config.toml
activation = "swiglu"
norm_eps = 1e-05
positions = "rope"
qk_norm = false
bias = "none"
tie_embeddings = false
init_std_o = 0.00369
init_std_down = 0.00369
init_out_by_depth = true
lr = 0.00117
beta1 = 0.9
schedule = "wsd"
decay_fraction = 0.587
batch_tokens = 131072
seq_len = 1024
Each number is 50 + 15 x the weight over its row's rms, rounded and kept within 0 to 99. Layers, rows and columns count from 0. The size before them is the row's rms in percent of the matrix's.

# gate: layer 3 MLP gate, 704x256, rms 0.0525, rows 142-176, columns 128-191
# up: layer 3 MLP up, 704x256, rms 0.0518, rows 142-176, columns 128-191
# down: layer 3 MLP down (transposed), 704x256, rms 0.0501, rows 142-176, columns 128-191
gate142 107:65 43 65 84 58 68 12 70 43 46 14 50 37 32 67 45 48 33 58 83 52 77 51 40 47 55 66 50 65 61 59 28 40 42 55 39 55 50 34 14 65 44 74 39 48 42 39 43 47 31 42 79 63 79 48 42 63 46 30 58 41 52 30 49
up142 111:58 49 54 15 68 41 69 37 49 58 43 48 51 52 39 53 64 30 53 34 55 70 47 39 36 68 11 52 40 55 30 50 40 27 35 71 66 43 74 55 53 47 11 35 39 26 41 62 43 48 33 53 43 67 57 46 31 28 51 60 48 49 47 29
down142 118:54 49 59 23 68 51 66 37 52 60 35 55 50 59 39 50 61 29 70 41 43 64 49 51 46 68 24 45 51 48 36 49 33 32 39 72 70 35 62 49 47 48 26 47 35 32 40 58 53 50 38 57 36 62 56 50 46 28 32 52 63 60 43 34
gate143 107:57 61 19 45 25 22 25 47 58 21 61 48 48 60 68 56 56 29 64 32 61 71 62 54 56 57 43 30 45 48 53 79 40 55 53 50 56 18 40 29 55 69 61 31 48 71 56 29 41 29 39 39 52 87 35 42 50 48 45 65 31 55 64 59
up143 114:67 53 63 63 60 63 61 64 56 57 27 69 30 44 51 61 72 59 47 52 65 55 78 39 57 37 53 46 32 12 51 32 61 50 55 17 55 70 39 41 63 34 55 66 57 36 36 67 50 70 51 48 24 46 85 42 60 42 62 70 50 44 41 50
down143 113:58 63 19 40 39 21 21 53 50 33 61 54 54 61 65 52 48 30 60 34 57 61 53 64 51 64 41 24 45 42 61 75 41 54 58 52 59 19 40 30 54 61 54 32 46 65 45 23 50 41 40 30 60 84 33 40 63 50 48 56 30 57 59 59
gate144 110:69 48 74 40 59 50 43 60 36 48 55 62 26 61 07 71 41 30 50 71 89 71 37 73 28 43 61 32 72 73 47 36 50 42 59 24 57 51 69 52 65 29 61 70 60 48 47 45 52 63 43 59 69 61 57 31 71 59 51 36 32 48 38 72
up144 114:51 74 49 71 47 67 61 62 61 33 53 73 43 43 86 50 68 52 60 42 15 37 75 35 80 50 54 53 27 02 44 48 55 50 42 58 31 78 49 40 46 44 52 38 41 27 50 57 29 28 46 66 50 52 41 43 40 28 51 67 50 47 22 48
down144 120:75 49 54 35 48 60 52 63 33 45 71 62 26 64 25 88 43 33 52 69 62 63 53 64 50 38 65 25 63 54 45 35 46 30 59 18 46 66 62 34 61 18 58 64 63 47 43 54 50 49 41 62 77 57 46 35 71 38 61 51 31 41 31 59
gate145 105:69 62 56 47 51 74 79 56 58 52 58 59 36 44 31 58 47 47 76 42 71 41 22 26 57 43 58 23 57 51 25 48 46 51 44 53 24 64 81 73 65 39 49 53 77 51 47 55 35 64 41 43 47 66 56 46 87 32 49 51 58 39 21 61
up145 088:67 59 52 58 36 68 38 55 44 22 37 42 66 53 48 66 59 55 31 52 54 66 42 46 46 48 46 56 57 45 43 39 50 72 69 44 69 62 52 57 22 43 34 53 40 60 41 49 37 28 43 83 41 46 61 37 46 47 70 24 68 53 49 38
down145 089:69 57 52 53 37 61 38 46 49 13 40 50 58 46 39 62 64 49 46 54 57 78 45 39 54 43 43 63 48 47 38 51 55 76 68 54 63 64 53 49 16 41 34 55 39 67 43 45 39 25 49 81 46 52 65 43 39 47 64 31 66 49 54 51
gate146 102:30 49 57 54 56 48 48 40 33 44 66 53 57 83 71 33 46 79 43 44 12 88 60 38 37 63 62 31 44 26 51 59 49 58 36 47 48 63 83 49 30 33 71 58 42 69 15 57 59 24 32 51 48 32 77 56 36 62 57 52 33 36 45 32
up146 098:65 60 42 83 70 36 72 60 58 90 50 43 37 43 14 53 39 33 52 40 48 53 60 40 55 40 43 54 58 57 37 11 52 33 66 30 48 35 44 44 74 53 53 60 49 22 86 21 47 41 55 65 49 43 53 68 46 33 73 43 51 42 24 56
down146 089:27 47 39 35 45 46 16 43 44 30 83 99 57 73 69 28 47 63 28 72 35 79 53 54 31 38 56 42 42 34 70 77 55 59 43 52 49 59 62 51 27 44 67 55 45 81 16 80 56 56 35 49 16 46 50 34 48 56 33 60 42 62 70 54
gate147 108:46 64 70 50 41 45 67 36 46 52 60 48 48 08 74 76 30 42 84 66 54 51 70 65 51 56 21 50 35 88 78 37 68 36 68 49 37 59 15 47 62 39 69 44 71 26 25 27 48 57 52 69 48 75 45 54 77 49 56 47 46 43 56 49
up147 105:66 38 43 55 56 53 60 69 61 48 54 48 15 36 35 71 71 34 53 49 86 66 49 21 57 39 49 43 48 19 59 54 47 25 57 61 33 54 52 56 51 60 65 51 58 54 70 99 40 42 30 54 45 41 49 61 26 43 53 68 38 34 33 62
down147 111:43 49 70 47 38 47 69 25 51 55 69 40 39 00 76 80 42 38 81 68 56 52 59 70 53 68 27 50 39 75 77 51 70 27 75 54 40 57 24 42 72 53 60 40 75 37 18 25 48 57 58 69 25 67 39 50 73 44 59 47 48 43 50 57
gate148 110:59 39 47 50 84 71 97 48 41 57 61 42 43 49 47 57 38 37 48 46 67 54 55 77 47 46 83 76 42 53 47 43 66 57 40 37 59 53 67 39 57 35 45 71 29 60 34 62 42 55 32 57 61 16 51 75 56 40 63 29 68 59 36 73
up148 123:64 67 48 54 33 64 55 75 71 72 37 59 16 34 68 80 65 53 57 53 44 60 36 25 64 31 72 42 50 45 45 51 47 27 76 50 51 50 54 38 61 53 44 45 74 52 58 43 21 42 63 45 35 66 52 53 39 45 55 50 44 48 42 56
down148 115:57 39 42 45 71 70 99 51 38 62 56 19 40 60 38 66 46 34 35 40 57 50 44 66 56 60 94 77 47 46 51 44 67 49 39 42 51 60 67 41 55 38 43 58 33 55 34 64 45 60 34 55 81 15 44 72 58 40 66 33 65 61 38 70
gate149 011:39 43 54 23 85 29 55 43 15 43 53 76 44 53 31 45 56 69 58 44 56 40 77 37 28 99 52 52 36 58 67 73 45 67 55 74 63 61 42 69 66 66 56 35 31 35 74 30 51 59 56 60 50 48 42 33 34 47 37 32 14 45 19 57
up149 011:77 48 55 46 53 60 60 49 40 98 62 50 24 59 49 44 52 48 42 36 42 56 48 31 28 35 59 39 54 28 35 53 57 46 56 60 69 61 62 34 69 44 54 55 49 44 39 65 52 56 60 49 41 16 30 63 65 62 34 68 50 40 62 29
down149 010:50 56 59 57 48 50 54 39 57 26 53 47 50 49 63 27 52 25 55 36 35 52 51 39 42 52 60 78 30 33 52 41 38 33 78 25 66 71 67 43 56 54 42 52 38 45 73 33 78 53 49 40 61 57 59 21 47 58 41 35 48 52 44 62
gate150 102:71 53 43 29 69 41 36 66 42 50 42 43 35 45 63 46 60 31 61 41 40 49 31 49 50 45 68 32 55 57 45 44 63 56 46 22 67 46 42 60 54 28 57 43 46 62 42 60 56 56 45 20 51 45 55 56 47 47 68 53 86 52 12 67
up150 105:59 20 40 37 63 38 36 57 48 73 37 23 69 52 46 22 21 51 45 32 49 58 43 60 16 51 47 51 46 56 56 35 47 57 39 47 63 26 69 84 26 57 59 41 25 62 42 56 80 75 60 43 28 46 41 54 42 82 53 28 68 52 50 59
down150 107:38 52 65 73 46 58 67 34 57 57 43 56 65 48 34 34 48 71 42 46 63 51 61 57 51 54 30 68 44 34 50 49 33 59 59 82 38 53 54 46 54 69 52 57 54 50 57 44 58 45 60 67 45 55 55 39 56 56 19 34 22 45 79 38
gate151 100:57 68 45 48 28 59 65 29 52 55 39 46 75 31 31 53 53 73 52 88 41 45 56 28 40 55 38 70 61 47 67 47 57 47 63 31 58 55 68 63 59 41 47 68 77 35 42 43 45 48 80 87 38 35 49 31 21 48 42 21 28 51 26 59
up151 091:54 40 39 41 50 33 35 49 50 50 67 39 67 88 42 39 51 65 38 66 58 41 37 70 52 58 58 59 64 53 49 49 51 65 40 50 45 44 58 44 33 60 26 72 59 70 44 42 69 42 81 57 38 21 14 55 49 46 54 45 43 55 28 22
down151 093:49 35 50 54 71 39 27 75 47 47 65 32 33 77 65 57 50 28 44 14 65 65 56 78 62 43 57 32 36 55 32 43 34 64 43 75 47 33 36 33 25 56 55 32 31 57 64 66 43 45 27 11 74 60 54 63 76 35 64 81 68 53 71 39
gate152 109:59 35 56 33 58 46 61 33 46 55 58 45 46 43 68 70 63 49 56 50 64 30 76 59 49 41 73 53 61 48 48 55 51 23 49 54 31 42 57 62 60 32 33 36 68 34 38 41 75 49 55 52 50 56 46 53 67 48 60 77 45 36 49 56
up152 091:56 82 69 66 38 62 59 91 54 38 46 60 32 51 50 63 56 52 50 38 40 69 59 63 36 49 66 60 37 44 46 46 53 54 69 52 46 61 35 31 14 71 61 51 44 70 37 67 21 40 29 49 47 46 54 27 45 48 25 99 61 43 45 50
down152 098:60 51 63 35 58 61 68 35 41 57 50 51 42 39 71 76 51 46 55 45 62 20 76 68 51 23 90 45 55 51 42 65 57 24 62 49 21 37 63 67 50 36 21 39 65 35 31 42 55 47 61 54 48 58 47 49 72 41 55 82 48 39 54 44
gate153 105:63 79 53 62 44 96 67 54 50 46 33 66 44 29 37 75 52 48 43 31 21 58 85 42 46 33 28 46 58 71 55 15 48 52 53 44 27 43 68 54 61 62 61 63 37 37 77 54 53 44 28 47 54 60 64 50 57 43 39 19 28 38 60 40
up153 103:77 42 65 18 42 47 67 55 49 41 86 67 49 53 41 58 41 46 43 30 49 26 27 39 52 52 53 40 54 71 53 45 64 30 69 88 57 76 59 53 37 43 29 30 41 58 54 43 30 41 49 41 50 53 40 64 53 79 75 65 13 57 29 37
down153 111:90 28 61 23 36 53 68 70 41 44 75 88 44 40 35 49 46 51 39 39 50 36 46 54 40 35 50 40 62 74 46 37 76 27 71 81 50 71 55 58 41 53 28 34 31 56 57 46 30 37 46 45 40 59 44 58 49 60 65 75 05 50 46 32
gate154 111:37 56 47 59 41 72 52 51 59 18 41 66 37 31 22 51 64 54 59 51 48 54 54 55 53 42 52 48 58 66 43 22 52 68 39 47 32 51 20 46 64 58 46 54 62 47 70 53 54 43 71 51 46 75 56 73 63 46 65 59 47 58 36 58
up154 110:42 58 39 45 69 30 52 51 54 63 82 51 70 62 35 73 34 49 55 46 75 77 17 60 51 35 78 57 47 47 22 36 55 59 29 75 30 29 28 75 28 74 46 47 50 36 85 51 50 34 38 61 49 59 35 66 74 51 54 74 68 53 67 52
down154 117:43 60 48 48 74 25 52 56 43 67 81 51 58 67 30 77 32 56 53 32 68 75 20 63 60 40 80 58 50 54 29 29 50 63 38 77 35 25 26 77 30 68 49 53 41 29 72 50 52 38 49 59 47 63 42 71 74 56 46 66 59 47 62 48
gate155 104:46 57 40 73 49 72 70 58 56 18 35 55 46 22 43 35 71 19 58 60 62 51 49 40 55 39 61 63 37 44 17 42 48 50 68 52 29 53 35 30 63 43 51 60 71 38 65 70 49 44 61 55 63 47 64 66 58 54 64 55 30 41 51 82
up155 119:46 46 47 38 38 42 44 57 58 01 59 51 48 43 48 79 69 45 52 37 33 03 55 39 54 57 83 37 58 67 49 92 45 76 40 51 49 61 56 50 58 60 55 52 49 36 45 47 35 82 54 49 44 38 75 41 63 50 78 20 36 74 36 79
down155 131:44 45 50 36 49 53 46 57 58 00 82 63 46 46 45 74 59 35 49 34 39 00 52 55 49 42 90 40 69 66 49 89 35 76 36 58 52 54 41 49 65 60 50 51 50 38 43 49 39 87 58 43 31 35 62 43 71 48 85 30 37 70 37 78
gate156 085:46 42 53 33 46 45 60 61 59 39 66 44 31 36 83 74 67 51 56 51 67 48 77 53 52 60 62 59 31 47 45 47 53 59 32 58 40 72 35 56 49 54 63 51 54 68 73 56 31 53 62 32 54 85 52 54 43 55 78 57 57 51 70 66
up156 056:59 84 32 46 38 56 60 48 49 44 20 59 42 37 58 37 56 33 44 24 43 54 58 56 23 37 24 63 56 46 63 60 72 34 44 57 22 48 40 58 56 30 40 48 63 54 30 63 43 47 51 59 41 08 46 56 15 43 42 63 15 36 34 28
down156 057:54 56 36 30 39 48 58 63 49 42 45 48 37 42 69 52 76 46 31 48 56 57 55 64 40 45 52 59 40 42 63 52 78 56 35 61 30 74 23 66 52 36 46 40 67 50 48 51 32 44 54 58 39 55 46 49 32 50 91 56 40 44 61 35
gate157 099:61 50 48 29 00 54 64 56 81 69 40 58 40 44 44 57 55 64 49 50 41 46 18 77 36 60 43 46 63 43 35 94 37 39 41 42 18 61 81 26 41 46 62 54 67 50 20 57 42 69 70 18 47 20 45 50 65 27 29 67 44 37 24 30
up157 103:35 41 26 61 33 46 51 52 50 70 30 37 67 50 53 32 27 67 32 63 45 84 57 73 32 56 40 65 41 57 57 70 32 39 36 51 59 33 64 43 35 54 40 43 42 26 18 43 50 61 63 57 54 27 40 42 70 59 33 50 43 57 64 39
down157 097:38 67 58 72 89 52 44 50 34 37 59 09 55 57 49 48 44 28 47 56 52 64 69 31 58 23 67 54 36 68 65 08 59 52 65 54 93 46 14 56 64 57 45 36 21 63 65 45 61 39 28 65 61 75 51 50 34 75 61 35 55 56 83 60
gate158 103:57 50 59 45 28 18 65 54 54 47 44 40 67 40 53 66 60 70 36 43 56 87 57 38 27 56 62 32 34 61 41 07 48 26 67 46 76 30 38 50 15 40 41 27 75 41 53 43 49 43 64 48 58 56 40 53 42 72 55 58 24 30 35 40
up158 101:26 63 45 03 44 39 45 53 28 76 70 26 57 81 38 38 42 79 49 32 32 59 27 63 22 68 46 60 47 60 67 68 59 53 48 47 53 29 57 85 35 56 40 48 34 46 44 48 72 70 52 46 51 42 36 57 52 58 67 42 51 57 51 40
down158 104:43 47 42 53 59 78 29 38 50 51 71 89 40 66 45 35 31 26 67 51 56 12 47 66 59 10 35 57 58 36 61 81 71 70 31 63 26 70 64 44 88 57 72 76 22 56 50 60 55 55 38 62 37 53 58 50 52 30 43 49 72 69 74 57
gate159 106:14 53 41 38 70 62 38 31 51 34 57 37 76 75 27 15 52 59 34 56 49 50 72 63 51 54 35 62 60 81 48 47 46 54 46 66 59 45 41 41 29 36 43 52 15 59 68 59 81 61 35 63 48 32 58 45 34 67 50 30 44 78 71 38
up159 112:53 50 57 54 59 29 47 31 55 64 65 51 61 35 55 30 09 57 62 57 88 51 48 46 57 57 93 65 64 32 62 57 56 41 36 34 47 32 36 47 56 64 52 45 44 42 51 42 77 31 48 56 56 99 57 35 55 50 27 46 31 63 51 31
down159 110:51 49 36 54 45 81 47 64 46 34 35 35 41 62 47 69 80 40 23 43 17 59 56 50 46 32 00 29 38 69 36 44 36 44 64 63 56 60 56 49 52 34 38 53 55 59 48 58 26 70 45 55 40 00 39 55 48 56 61 51 60 36 53 74
gate160 086:51 49 69 47 53 60 63 54 49 60 59 35 39 49 38 38 51 65 36 47 99 64 67 60 56 40 52 63 65 43 55 56 57 46 42 52 51 33 30 30 35 42 56 52 40 72 67 35 43 56 65 05 36 49 35 41 76 52 50 59 56 38 46 53
up160 091:41 45 60 64 04 64 46 53 35 69 45 42 49 45 69 61 66 34 33 32 90 25 31 66 66 40 74 67 59 47 39 46 62 67 53 36 95 51 53 52 52 46 52 47 50 50 41 44 56 55 68 43 40 16 51 25 49 73 64 50 76 38 55 57
down160 082:62 59 47 40 84 42 77 44 69 40 64 60 38 60 25 32 24 67 56 54 30 83 76 38 42 71 23 33 45 55 47 59 22 30 30 67 33 56 27 38 46 53 61 65 59 61 63 55 45 34 47 43 46 74 55 62 60 36 32 67 35 58 46 38
gate161 102:42 47 23 42 63 51 56 43 50 53 21 37 60 74 60 56 60 50 27 78 31 75 59 38 17 61 68 54 40 53 62 39 53 65 53 53 44 33 58 43 77 35 28 52 40 64 70 32 66 47 43 49 55 65 80 49 12 44 60 64 60 54 46 31
up161 103:24 40 53 37 37 58 37 53 35 24 54 50 52 56 46 32 49 42 24 33 33 42 77 67 19 69 39 64 48 46 22 52 33 51 55 70 52 51 68 63 36 43 53 30 45 53 68 37 75 61 58 41 76 60 69 74 40 47 46 42 44 66 48 18
down161 103:67 40 62 77 26 40 52 62 42 57 78 59 45 19 63 35 48 47 77 37 69 29 50 58 58 24 34 41 66 48 38 50 55 38 41 28 52 71 33 62 28 63 69 56 53 32 37 66 30 45 43 50 60 38 31 39 87 44 60 39 39 32 49 77
gate162 111:65 41 83 61 52 61 71 61 53 59 60 57 58 34 34 70 34 29 41 32 71 72 53 72 53 28 86 64 72 64 39 34 74 52 36 60 62 44 56 27 43 57 54 32 58 60 35 35 31 44 27 39 07 41 38 18 07 42 66 39 40 48 50 79
up162 095:49 68 25 51 57 61 52 46 55 38 39 36 24 40 52 54 68 40 56 37 41 48 62 16 43 74 39 37 23 25 53 31 34 51 64 43 51 74 43 62 61 59 38 61 46 29 76 70 31 45 26 46 85 47 53 76 49 46 26 80 60 42 29 49
down162 107:63 32 81 63 47 61 66 59 39 58 52 59 53 35 36 70 35 37 40 33 69 74 47 70 40 25 87 74 70 59 50 36 62 52 36 64 68 50 67 38 41 52 45 32 60 58 52 39 30 49 25 39 10 41 35 41 16 47 51 40 52 54 46 82
gate163 107:48 22 55 35 34 44 59 63 64 21 25 49 48 61 30 64 72 53 68 40 64 57 51 44 57 68 47 58 39 50 21 63 51 52 50 56 59 53 55 70 51 25 72 46 52 27 46 61 51 28 35 25 62 59 63 68 36 52 57 82 53 34 72 81
up163 120:64 85 73 80 68 40 56 49 38 50 57 68 32 44 70 62 57 29 40 77 58 69 80 43 63 32 59 59 37 33 61 15 68 29 76 44 72 63 61 35 51 61 41 65 53 72 49 59 24 53 38 43 37 59 34 14 42 35 40 56 54 20 41 37
down163 117:55 25 54 51 45 41 48 63 48 20 21 55 41 65 22 77 68 51 68 51 65 54 46 47 60 52 49 61 35 67 18 55 58 45 43 40 61 61 68 68 49 29 61 48 55 39 50 64 44 37 30 26 65 74 51 56 34 51 67 70 63 22 78 73
gate164 069:56 70 51 51 47 76 57 46 52 33 65 53 52 51 38 48 68 50 50 21 42 45 44 48 45 68 65 32 59 50 29 43 55 52 47 52 74 68 21 42 64 47 20 35 69 99 41 37 55 92 66 52 46 38 40 35 59 73 40 57 41 37 33 35
up164 068:37 37 16 52 43 63 37 69 24 32 61 51 52 41 34 70 29 43 37 40 34 56 53 20 54 45 43 53 74 66 69 53 45 47 27 58 71 63 52 32 39 40 81 51 27 42 68 67 58 47 49 71 59 49 32 58 35 56 19 47 20 43 26 39
down164 062:61 43 50 50 41 22 40 73 29 33 57 99 43 70 64 74 22 67 58 46 52 72 43 41 53 07 19 39 51 42 44 51 88 44 32 39 42 35 47 58 42 65 79 74 45 67 33 60 59 43 41 49 31 60 41 47 35 27 56 53 43 57 60 58
gate165 081:69 37 57 53 33 21 53 19 60 35 46 63 32 25 79 65 61 34 54 54 62 38 82 29 54 63 29 48 41 34 37 52 55 39 49 42 76 89 38 43 43 51 36 46 47 48 63 76 55 46 75 40 59 38 41 58 43 55 41 69 69 49 36 54
up165 061:47 35 35 31 80 43 42 39 51 56 65 48 60 17 63 52 42 76 67 59 64 68 66 53 29 61 07 45 51 48 50 29 46 31 47 51 61 51 30 78 41 37 67 59 59 52 56 49 50 27 41 64 46 40 32 63 73 57 51 41 47 54 45 38
down165 064:66 56 51 39 64 84 36 90 37 71 45 29 64 51 45 31 39 69 69 59 40 75 53 74 50 51 63 50 62 46 67 63 33 41 51 45 43 08 70 66 80 48 77 51 48 44 59 21 36 42 42 68 33 65 44 44 58 51 54 42 19 51 64 36
gate166 109:30 34 61 33 16 36 29 54 34 64 39 41 76 83 59 30 43 88 44 39 41 54 47 45 53 30 36 48 58 69 36 66 58 71 32 43 71 38 68 46 57 57 53 50 47 47 12 50 67 68 43 34 56 32 38 43 54 40 47 40 71 62 64 38
up166 106:58 49 47 66 63 45 59 64 40 29 34 52 47 58 63 78 35 66 53 35 48 73 50 63 40 47 37 58 50 49 65 54 41 66 34 35 25 56 56 44 29 46 67 70 46 60 59 49 48 80 67 53 38 78 39 48 42 35 52 50 68 72 69 44
down166 111:47 42 61 30 43 50 48 43 64 79 62 49 43 33 38 19 62 33 44 72 51 28 57 38 64 43 76 45 52 47 37 49 59 36 57 57 73 44 45 59 76 59 30 35 58 42 35 40 44 19 28 47 56 28 61 61 66 68 57 52 37 26 28 55
gate167 113:43 53 41 55 63 43 69 30 43 56 61 45 59 57 59 58 34 67 63 72 59 73 59 68 47 35 53 57 58 47 28 47 58 37 69 33 34 54 53 40 32 49 42 52 42 76 47 71 72 60 29 46 50 61 48 39 47 66 44 37 74 51 66 49
up167 116:49 86 19 51 63 54 53 66 50 39 27 71 45 64 45 79 46 40 41 61 74 61 60 59 52 45 28 55 63 50 50 33 62 61 71 44 79 43 66 56 44 54 45 64 75 48 65 51 80 40 29 58 36 45 48 37 47 47 49 63 47 33 27 37
down167 105:39 25 59 48 44 31 63 27 42 70 68 45 59 53 56 45 48 83 56 52 38 64 59 49 43 17 62 37 40 40 34 52 36 36 62 43 11 74 46 50 32 35 48 52 31 62 39 71 47 69 60 44 86 64 58 55 43 63 48 46 71 63 61 50
gate168 111:51 52 57 85 67 37 48 81 34 67 18 64 37 28 54 69 48 61 48 61 50 57 62 52 32 23 85 45 64 72 76 43 54 65 31 39 54 60 56 21 60 55 53 39 63 29 48 46 56 47 30 29 43 48 56 52 76 42 40 35 64 53 55 67
up168 087:46 46 52 25 62 64 46 34 58 35 84 53 36 68 45 38 60 80 71 54 53 69 61 32 53 63 17 26 39 44 33 62 49 14 56 54 50 50 47 61 42 39 42 62 42 40 65 61 47 36 66 66 51 27 49 49 21 42 49 78 44 38 28 47
down168 090:25 42 52 47 66 65 37 43 58 52 51 68 39 58 73 47 37 84 70 59 63 48 40 45 36 78 35 21 44 48 51 41 56 12 67 45 35 71 56 67 49 52 39 61 47 36 65 73 51 31 48 70 28 39 40 56 57 56 37 61 64 40 47 50
gate169 102:40 79 71 56 04 76 41 64 25 33 30 50 45 75 72 37 67 64 42 42 25 53 48 41 51 27 34 47 22 20 61 40 64 46 36 38 70 30 68 46 51 37 58 61 47 61 26 54 64 32 44 40 61 44 44 29 56 47 36 57 60 59 38 37
up169 100:49 45 53 43 74 41 36 71 44 41 44 47 45 31 00 53 46 40 53 68 59 33 53 60 68 55 51 25 75 49 49 52 59 47 52 46 44 54 45 46 61 50 58 56 47 32 65 34 60 70 67 53 42 62 49 59 52 55 64 52 36 33 40 63
down169 085:53 78 58 60 19 67 50 45 45 41 58 61 53 78 74 28 54 74 44 39 32 83 40 42 29 22 47 54 24 51 67 52 44 53 41 35 61 43 62 48 41 27 65 54 39 67 24 77 56 41 36 35 46 43 60 46 43 53 36 58 39 70 50 26
gate170 105:37 66 55 73 24 65 54 58 93 36 34 46 31 37 63 56 88 60 54 57 46 54 48 60 47 42 59 51 33 44 50 00 55 29 49 29 51 39 35 42 41 52 71 80 54 71 41 43 45 40 47 51 57 32 39 45 50 44 73 40 49 46 58 57
up170 082:40 58 97 80 29 54 39 17 58 63 58 38 42 41 47 64 54 66 22 59 66 73 56 69 33 43 65 35 45 28 61 54 66 39 50 77 60 33 58 78 23 60 57 61 44 44 49 61 51 57 62 58 58 67 23 49 59 52 43 48 39 34 54 31
down170 088:53 53 86 52 51 41 38 16 21 55 65 33 71 55 43 49 23 53 33 48 55 70 75 61 33 45 58 54 57 34 54 92 63 58 48 75 69 49 56 68 33 53 24 30 47 41 61 56 53 61 57 48 36 77 57 56 47 51 03 53 42 40 40 39
gate171 104:35 44 31 70 34 68 42 63 37 57 44 43 55 50 44 53 55 44 35 27 78 45 37 62 48 40 56 34 21 51 60 39 49 51 61 64 52 73 36 39 36 71 65 61 61 51 31 49 46 51 68 25 36 50 46 50 82 46 63 48 45 74 70 46
up171 113:32 49 64 33 54 63 37 51 20 65 61 18 68 40 15 50 65 28 24 72 54 41 69 72 30 52 39 55 25 64 63 43 43 46 30 67 36 54 56 58 48 46 41 47 64 69 47 42 52 40 58 56 60 59 31 44 67 48 38 26 85 68 84 37
down171 113:68 65 65 40 59 41 71 45 54 49 57 28 38 49 50 43 51 51 69 73 29 52 60 42 56 64 43 64 72 58 33 56 47 47 38 44 45 23 59 61 68 36 41 39 40 47 69 47 42 42 34 79 70 57 51 51 23 53 37 45 59 30 38 56
gate172 086:55 37 59 59 61 55 82 39 63 57 72 52 27 49 37 70 49 59 72 51 70 53 25 78 32 53 37 22 41 31 38 47 50 48 56 47 65 57 45 64 65 33 29 55 72 46 45 59 32 31 49 39 66 55 31 63 84 36 43 25 37 46 62 59
up172 065:49 44 87 38 61 62 65 62 48 36 40 48 43 60 66 39 26 41 42 33 84 39 79 43 43 51 57 48 61 19 42 36 51 27 50 28 59 41 38 51 66 41 42 58 35 50 28 54 61 50 52 21 65 52 29 21 32 44 47 62 57 52 89 43
down172 060:63 39 65 29 50 64 56 62 59 42 39 51 42 56 63 42 34 18 33 39 71 41 69 23 49 61 57 63 60 44 32 44 35 10 52 36 51 34 32 38 78 44 47 51 48 59 40 56 57 48 58 23 59 44 50 25 25 35 66 69 64 61 92 44
gate173 107:43 68 42 52 35 60 25 29 22 36 39 36 70 51 28 47 58 50 47 51 48 46 43 41 46 57 31 59 67 64 50 58 46 87 46 48 46 47 49 66 33 51 33 41 41 43 45 22 58 51 47 50 46 58 31 49 35 62 29 27 53 52 50 42
up173 107:31 32 59 17 36 19 38 38 55 49 64 53 46 38 16 50 51 58 50 51 45 63 33 76 49 47 82 46 45 60 13 53 72 51 48 49 63 37 42 50 52 62 62 39 43 28 80 52 36 35 71 79 60 60 59 39 50 48 20 47 54 41 42 37
down173 110:58 66 39 68 61 68 54 55 48 46 32 72 66 57 87 52 42 45 49 47 56 30 62 29 43 36 15 51 50 34 83 48 28 42 52 53 35 64 61 48 51 37 35 54 62 66 17 48 68 66 22 24 22 35 41 51 39 61 77 54 49 55 57 56
gate174 102:58 72 42 77 25 52 47 48 87 72 48 37 54 49 41 63 55 42 37 62 58 22 00 58 61 35 47 34 38 55 67 34 37 35 47 49 61 49 69 50 43 64 79 54 56 24 54 28 54 56 57 48 50 36 64 33 78 66 54 58 67 58 57 54
up174 112:73 54 63 56 75 51 59 70 63 28 47 73 45 35 53 58 52 40 60 54 45 72 56 28 58 36 63 42 54 32 64 41 58 58 68 55 60 62 46 59 74 52 40 59 68 28 56 74 27 26 29 64 33 77 63 57 44 39 63 58 37 29 49 54
down174 113:65 75 47 71 33 56 47 50 89 71 53 43 59 42 33 74 44 36 40 74 55 43 07 57 58 31 52 38 53 54 71 40 35 32 58 39 63 57 75 51 48 62 71 46 59 24 48 37 61 49 47 47 54 48 68 36 69 56 65 53 65 44 55 59
gate175 114:43 41 51 52 40 64 50 67 30 64 09 31 61 47 73 32 51 44 47 64 51 53 70 41 20 52 65 57 39 46 60 66 72 53 46 64 36 45 23 69 52 59 29 44 51 37 37 40 72 29 62 35 39 42 32 64 29 35 52 40 61 72 39 65
up175 113:63 57 28 66 83 40 55 66 70 48 65 74 70 63 41 47 71 53 46 16 73 52 62 60 57 33 49 45 29 49 30 65 69 38 46 46 79 19 65 54 57 45 89 50 68 47 47 67 52 46 36 35 55 29 61 47 46 50 38 22 59 43 41 72
down175 120:29 48 53 52 26 58 44 34 32 57 55 21 51 40 69 28 50 39 55 58 46 69 59 41 43 99 72 65 62 38 69 48 82 54 60 67 40 86 36 37 56 34 24 38 42 45 36 36 54 36 39 50 15 42 59 60 30 51 67 55 53 55 42 58
gate176 095:67 62 52 75 20 58 53 39 75 53 52 64 37 31 37 60 55 53 63 59 53 54 69 44 26 46 74 56 36 09 19 37 67 24 46 38 52 68 29 30 72 48 58 56 47 29 26 61 43 38 46 55 44 37 70 69 46 35 51 60 54 51 52 63
up176 108:76 66 78 55 74 59 74 61 31 77 49 52 30 32 41 37 31 62 77 50 29 65 70 49 43 42 84 57 49 26 44 44 43 55 69 68 48 36 28 52 33 43 61 72 71 32 34 45 52 29 47 50 54 63 21 62 56 50 22 64 24 28 43 62
down176 119:78 62 77 52 66 52 77 62 31 74 41 67 35 28 41 40 30 66 81 51 40 70 74 46 51 35 80 57 47 27 42 43 43 60 64 73 49 43 33 52 30 36 61 78 68 39 43 43 51 38 49 54 49 68 28 62 58 50 21 66 23 39 46 61